Weights of a small transformer language model: rotary positions, normalized values.
Each number is 128 + 24 x the weight over its row's rms, rounded and kept within 0 to 255. Layers, rows and columns count from 0. Numbers have three digits each. The size before them is the row's rms in percent of the matrix's.

# layer 4 attention key, 448x224, rms 0.132, rows 344-372, columns 112-223
097:074144161141102133102121136134122113103188150137139140100129120137162127123168104111130076145107097138154095095085129106134122177145140131124090143146089111097112119149137093112098145105145111096161111122127152141118080136157141122137110109127129104114154133123153091133089145093101124139154130126159105166144122134129068138066142146140
099:133126139171125138148124149081134090124131118153091121083096139161145145163141090119138099133132156132112130096169134124146135145178109130166135122151137148120125089101106139132146107119179146090112152153149122175149143153134080109141109153129108122099121101110151126083154162159110143113146138151103164144149151162043083136109119114136
093:139133093131115130106145099141130174179143144121144122117116134166109172107112144164130118161135136138141083112124176144124057136128114131141126163133107174131133114152160135167111134121156174141164056137070129127108144078110147157112128143163115106097138158131130101156119126163153094132145158165155135130110131120107149169099109143116
092:187139112131137095136179131144100149125115142153125132110132125123100125108105138136107092162141090178137127132085108111127160111133151124132111149118132115124111122145127143108126173140148097151125176108116143108137147128155132132129131117125133130153169144095128153163095125120061147105149083141105119139159110087146094127152154125143
087:133141116123108142120086126084095141130118082141176154138122100100142120160132082102127127136173142135104123145162136158143147081104158127127104126127113108080101112193117167152108111160101133150115136140142142139196102116132136162105188140117149145145113088146091139163141124093153129107131083138115106129121130061150131088134181089127
092:131147129143176100086097111137125190139142122119103094128115156090086173165157148142158218127117103153145115118132115131120119179130115127111093118084178146143119123061159135131144165126126138130090140135158113103116120106099139089104164137114116150144138142108129143107131127144113137128137111088133148146161108110112112096126158127142
090:159109113098120137151133133139145141111153115114095132154088195143132142126121144141094103123155162076090108137149126166098108121143102098156134088169153136113184115132078125146137135122157143143168167118144142093124180091142140122106127144140162148162127086128132133183099109163124096154098127189169117126127156115085130113147116143101
095:154143106137169127158111100155138147140136105085089133127140132108119120127130108126125134176140133111121153093150141158119156155075129172088095140137170103103076137106170131116127142154110141117129133171129148088116120095147117096108075100083185119092118155150099101133121098123129099127178112153122140129152157147121132156122179108120
094:098114098156136120152157197092187158149137096152151131097092140102128092140165144125136138089121135133120130139117162133159054135143119090141162123150144118118122162148138127127130100111093158139157070133141122126095141101129123112120087126145107118147157125113128125148128098136101121115109050148153143134100169101123112103109147102112
099:113114099171126079141115123115107114109133135113128091175164118133106143117156104110170153115116129134061115154121108106091121148167133149157136154104067155111087087151104123132166145117156114116151115131095155145146146137120145165144099110115130114129147149144144096099160117151126108148151147113109138193097142091166106101131129102152
099:095108126113128162147145110144123100101138134126156104107092141105130110097140114131144071111133129093137175135133140103142160127131124134127121122106133061136141162119159078132110161116173158162136144121143154138165132103100092130099109105134131143069152156099155115129162176108146144115098121089095107143115133153143142129109122095141
091:126143103135142116157131185118125121110130132133142160086121136104133136119108127114065130088070123071149147143134075153101123186126168104087137124167093192174121166138127115180132125156136112115150141086103124096105116091106135127156095121112140111156143143085119114124097148138136135131123140129120109131123144148150133077151101128131
100:178138127108134143115141126145096108115102117127080103113114119122117156137109080130104144124155139170171080107103069136105152139153144090094106108125137155133127142090115168176126140128094150095148178117119098141131145156145145145091143118096141163124164118117099135145148126172145126141133142125123167071151103150130135161160147146145
099:113130085109087178101124168160161125123171115134134154137162107143130177129136176144136208141118112129136123101152133140142083157110099113143111118117154133100137156120142135106155108142118132139114123138130099082137068114155157145171127144121106155149105138153113101113118202155131134135124076130127115148158102131117085118120102155169
096:127162122124102104158119095119161116133129097137148153129124108101109116121110140165123145136158177122105139132162158139121184150139145156129159147111119162134158151118103149168149182110117135157140170091119159146126118120143090088095168135123165116098141077109115120104127154136118182158129148140111111071118135146118110117104111132153
097:118140145134128111127102149128152106134142112105158116154160153091126176165102117172165116116086145130127081133136101085138156098135128135146144132107114129143138107154111078132138118154111121116121148144109082107125102142082136083130129147123108116091101107142159092121140124074116106096099149152117136144161154141096127104100125105164
101:158144163170127097122120108109139141176137116177127122101157117121141132198125121156145137103129146137127081100104112144148169125119202118153120112136124119165153158144139138148167128097131162180120131129084095093069101104085113121140103120121191124154121161134088111115094096166162105145150122130122151108123148164138146138130136125111
093:118171105136110135160162126134127114099126115174130112118151093077090142126116105121105114135126109123130169133082142147090126135147120081117095113119119129171109100119132131139112149139129164122090107136142143123086107141103076143118154171114122124134164099110151106150121116110111154137140180126108153127125106065145159167123094138114
101:093123106138137164107143141128173106125097080147130103128134138167111125117126102124094105125116146110136140135156124170094133152113148147097162117148170131169148114130106149123136153099120135135132141092113089133176168164197124097142108131129144107176124132109155137124152117125137144138140145138135131190139162128134117079122111164119
093:189155129124115116117122107128117097132130156162120154128101130138116142162133106136134113178108141132106139122130134115154141151133124142084135099176099071112119129137118144129126169122095144105130132106150135171132134124119151143157135101133125091095097124096119144152140141089122121116160104154164142147143095086168114123110184106114
093:174139126153104087132139153131154146114152129129143151124116117126082132046137144138109130110121143158126131094109177120096125101104191147124143115141131150088112106122101095116144139130140141152113116129078141125100163131122131144138123115138098115106131094138114148127111117143120137159101107106152108145108134139143103114152124119119
096:101119129131100121083129133107143160124164097136084143168133133103168121113102125134161141080119110096100145084123116140121133145075138150158119117157119137092119117091151118078145119135124144141124099133136063143131157120117156128136155122102105092126120124131091107101133121111139133118123110132113143130118142122101137162122159107124
093:085136139111138115160075091140176135103145105153081157112097108200138125152126116143110098129125125132159118138157114109111143090072132125138110154155118092130170145142172130099137106115145125157133110148139126123112156134113144128127115126080149146097111081163162134100096116141167195137135123170117094108127144134079188141175107166127
099:133107139130075139154145125143111107136150132107111109124123112129145106132106124144124107134139107097138139115142105109113114126100155104135093132130151114101141077153098096096141142104142177166112111093143123183119137130147106088109155100143143153117128134164098161113166166128127157149146122132105115126175121146169147117078138075121
089:112134077131147139158111124147136133144133137132171114079079150149130148123140140110138120180107095114163133155081137117141134121116165135137108134162116113159136107120114127100147127150169140125151123120088112145151081111131089143127173127131119090142143140129152147118089132110114127079106128155137164101126149175150112084117108159123
094:196105153140051122100125151107092077130131178133104117090132109164112110136098122134151113106097123156126140093147126099167136132126125088144118136139125149127138111154075144160123130091123093140134140106126094128114123147148144162136147202137121153118135094146098132161108107113145115121121097126141123099119120122097088149170117133157
094:148075088133117167093120141090125074135184123130123107108139109141135125147131125117166098105167080127120140115120113139154084148133144109093196174114111167144161130138136110112075137143079092147141114158106147097083143090129141137138131105114109151107106109135098110146113124108128105161117129119124121090138138112106135112109121114156
096:135115137145100142105152137142161130159159169131167105143132127110144136119135102098118099129114124094137126107092102161164100169173158169123088118098131164130134085178121139138152108120134143092125132123153128115141123151114110137113132134118181147130176120104150109103081142124135140122118139148105126156144167100138114158137087135111
099:129148135156142105144148147140095122183138141147163147140093125141083111147098148110115172165145108137105080094095167129169076154096173097131107146138103135124126127090122110079128106131107167096145139118102132080095087130093134135139133136073107141144137129158107113144106134134139111093124136108118134091143159151125114118096127131098
# layer 4 attention query, 448x224, rms 0.13, rows 345-373, columns 112-223
093:113127080110136118100149179123178154115140152093167115173163136098125140108128133148130118138119137110154118175124122137086145158073132098126139165152074164143102114118114124127125139142120118098163140150152148149121108146090133135113159131125156073086125114141123124094133141131132128185107157088115110171113112121158129143085167134154
106:140100092082116137136125125130122066160115114135122112155165129111134118098146144147120144161152121139116146127153093157142185101123143120106121150109144074145108161155133146152092131074123143110118167155132141144121124153140146145123127056144090156167122104127109125115148158135141110134159068126143148107163139129114131114155105106144
093:110109126144103138153098113109139153147128152167140121149143164118168146159114132105115098115111100137108095128137122143123123101110125130132166140132124135140165109152157106160146121130127150146103085072165134155107141085149123089143159147161157133120096141132112146104136137115141116155122174157168158127156141152122130110141122082138
099:146130124106159118083158133111135121102165117136125074091097112106077114117136143138129123124108154111119139084099105093162126123185181112136091125154096102140151118123100117068143174129127134148145136123130106112089155148124117097152059130129127137107141106108105127096146128143182159147105149097139129156078147163139133098103123146119
099:111130127172119142096140160110154120110142086143148134112103150115155145119117100133147113145160155139124128158131151113127167120105134110150136141122079115135126141120132149106079103095151149141128130153111160110075159164122073154128094141058142129135126138093134056129137139091152147095162139127126082110119137161147131165168086115112
101:130118145113124155164135100134141084141104132175129118142186148121117091096164161131151156071124098081093131124130128137147119140134113148084127147101134131130107134156139147091143108096084105144135127109140096143079087107152140160131108129114156154124111124161129139117148144152118154111129095084135165135144145174130165143152098107135
107:082105103152125142155116145134109151187096171100124127108104093154170101143120126162122093142091147130124156154136120093126135152166120154164160151123077123097139099139120077149092132179129166115145103114149166120078155128095157137149186146147121126159144135130120098109096167185155128083103169096148167106160115122133151115107127135113
097:143141096090099149088134195102122154063169137139139134125161149102117160137131110132098110135146116159134139123158163126093133085153120096137120103155114105168148128146136099101149113107130130121119111148098109131153129159151164139146159117114105149127164123167146144118139133108154140080152142121174130137105122124122136123116109134151
105:124125139105129076071106132133169152131138135135112175101071107097150115153120122149081145161179135138154110125123138140133092108115134122157157132114123131123144172121095149112106149124136117167123151154177138112146079094108129154105111098164111140158149079125101120080110122159131093151075108125144176127150115147128160116140182176155
095:106163136161131144120087077126096159129118145132114107153095113084111138123073098084095144191105174144169095166146107128154113128148112128150153151153140169147105140135110143124126127113129117103104132110098115142127103127152142097129130127135122117120132086118146123169150145127081089139164122140145124148109115144112090136125109153164
101:080138159173102112140194154135153154127180155073152134150155141150137112121149112127201108161093153108129124105125158119133122094130136136140083114141128136095133084088104139095130123141117160109143099102156125150118113128119132155145178146098150086151144121140148136138132142112148122116139103127093093149125125094125137164100166111106
102:089119185154136114095141103095154115138190150140151116163129128116172100127117128144086136119113095107098149137170144166150172100099145115149120138116131111107132109179141087155087130126169078162121122127119133131144126080127096161154125124149139123117122180128116143138100150107127112159148119132165108176135153124133190113094131147112
104:146131147138167111132154155123114089131131120163134137094135144098115092152165093137151135150144132144142184131149097082111135134118155148086138137142129135136134117168112144112074130083111143148157127122130126160099158130123098112143124111113120121116128150140144188128159094095139148077142167139149159133133141126111131133105115116109
100:111124123115162129120115141135113179149142177141102109133111174117163147142145127148145150145129111115131089121105119152118092144123149109152165126165152166136128118134128116113135135101144110099134127118134137148108110156121122167165115130120077149160109148118100153117124139072178138123093121122118122133104100134163111152134137107116
100:186075088105149117164154115074135183125127109110123123107154073158148133147182150136069121191127151140129122142135096108129136133129134144128173117141129146147141147115111156113096121113100162077146124142162156121113130104105108134103158156117131120118158152106126125111132106133075144166136171139085141120135122122143142139143120121160
105:113108138142149168102135116124099162105128102128104122155137166108167078092131111092079137157116100056125159100119146067085108111151125097106183087108146111149120087100111120135103119131089104152128102117161095125138178124174109128156132156137090132178146108132103140141158108123088146111134116107129118067138126156136120112104112109114
105:152097138080123149125106141096137132149130156155130120166176145153126144080148147132133093118128134130135118130115116133131163179130152088136153090129156091157093131133120142102131100116105177132109144156152165136152156117127172139130154146120125148112127098113111132167133127147136111131141087105149089121122128162088098143146115132095
099:111111156111121101166143104144137118127115129101109138139128123121160152151146154130111125112133128090119137142135074126109112101154117102135086131155137162122071122148163118107154101155108132076174115154075142135160112104121098116110132153141158078151105141127079137112097136098168137139109119130158149114081148080151148102155176113128
095:092140120114142127100145135122096111112186115093181127144093064109131145112100097106145136096123139168151155123125097125115105105144169101144091151112109096132090108114120124131123156174122085154146076116168139090095116138130134119142048110124124083142156144093151105105088156131169145128090111154093128132141133124114137110181116118096
097:118164105094156113135115115112117120145112101121137127150115137132137128127111107120157163106115113105130088133063105123145095135129140124145141094181172141136128165109110121081122157152126128156193125109159109133157093123116119108095157151097134098127087134137138049115139106126130184094162136128109157114065101131097147125111147124108
101:155129160135127153151131123101081119148110162122127055092166166152123120132132149156125141125136100148117143151140130139111174119129162106133148196143144100148166174136107141124131123137128085141113144105182127115127133079131137095110117137165122115156135115125172145163160098150133166147149161102128122128153101136165125119126107145124
106:168129134127150107128134110148128119195088133136142090111127092088112109088151125101126130127122121119132145138134136150105160096158141122159161105062110136135123147100088099094107108148110117143121173109132105093103133090173059124111129128150109115104142167115145082142155099105128126154098180130113149147131138168167106102116136130170
106:109158123141126109145149097135134127124103131153135098146159131117158145135099097111160160118098141120097114148095116130113142124146197097143102151126134167156115148116154115123145101160180104138159162123120119071106108127134069159123133139138102107122146134103129097141133095142129138133123138176112105087074151133103096091085144157148
095:147144118164113112124149148113163125146155174085164146094141097136117143127125168127181135144097154120069084130156109116084139126102157127111149150098150117133139130090125123146135087130098105097087131126128159155078161160130105126121120141134160144124121144081131113109148095101104119149138131156090093159117137102111104154137119130134
105:126112140139144154141146064133137141127132150142116121177141179105147119119162096138124136118149100112149152111144090127092145139098163148131112129113155124100155146109136125139154134119107116150128147148151139161115140124136134117092109100138166099081133145158171131122154134064134140188214158168113142145120095163105154123137127125130
095:128139122158102107168145118086139116121077111133137120134099157122099139139144129139108120168125159111171120100130097113163090127108116177112115073177109106113151072121110164158173139152162155108113128148129096130142128125133114135089106124136168151126164164103126151113137144095081145104127184094122140134106126108129128107164142137121
093:091155115153076100113131100119142172102146110095157154126169129139102112140114119123161130106132131144093145155140113128181123145117124128092155138129168104125088147083107114135128137179148119111139128132068127158123104115154107100104133079140132080101119149126098138112123139121136085102107187107121116161114103101152142154099135128112
108:136098087152145109157087162107150145096113121137121108083175162143140125148120124151143149100152083136133153114122125142145183087100153107073127117128143103123141106135116098167087111161137107091165131110117114127153148171123111118140085131110130177202119147169177107101130132136096131122146138156136102103123094105138129120107133114142
094:127107143136088132107122177122116156140122126129171148131151122148141137126110149138135163093106121160150123126166139167121162148099162173097174116120096109120132141134095105151169142114132134125129098098122104084096150166101180120128125146140139144120152102099112108139082128130099131140095092168140122091155169134122130104112148116115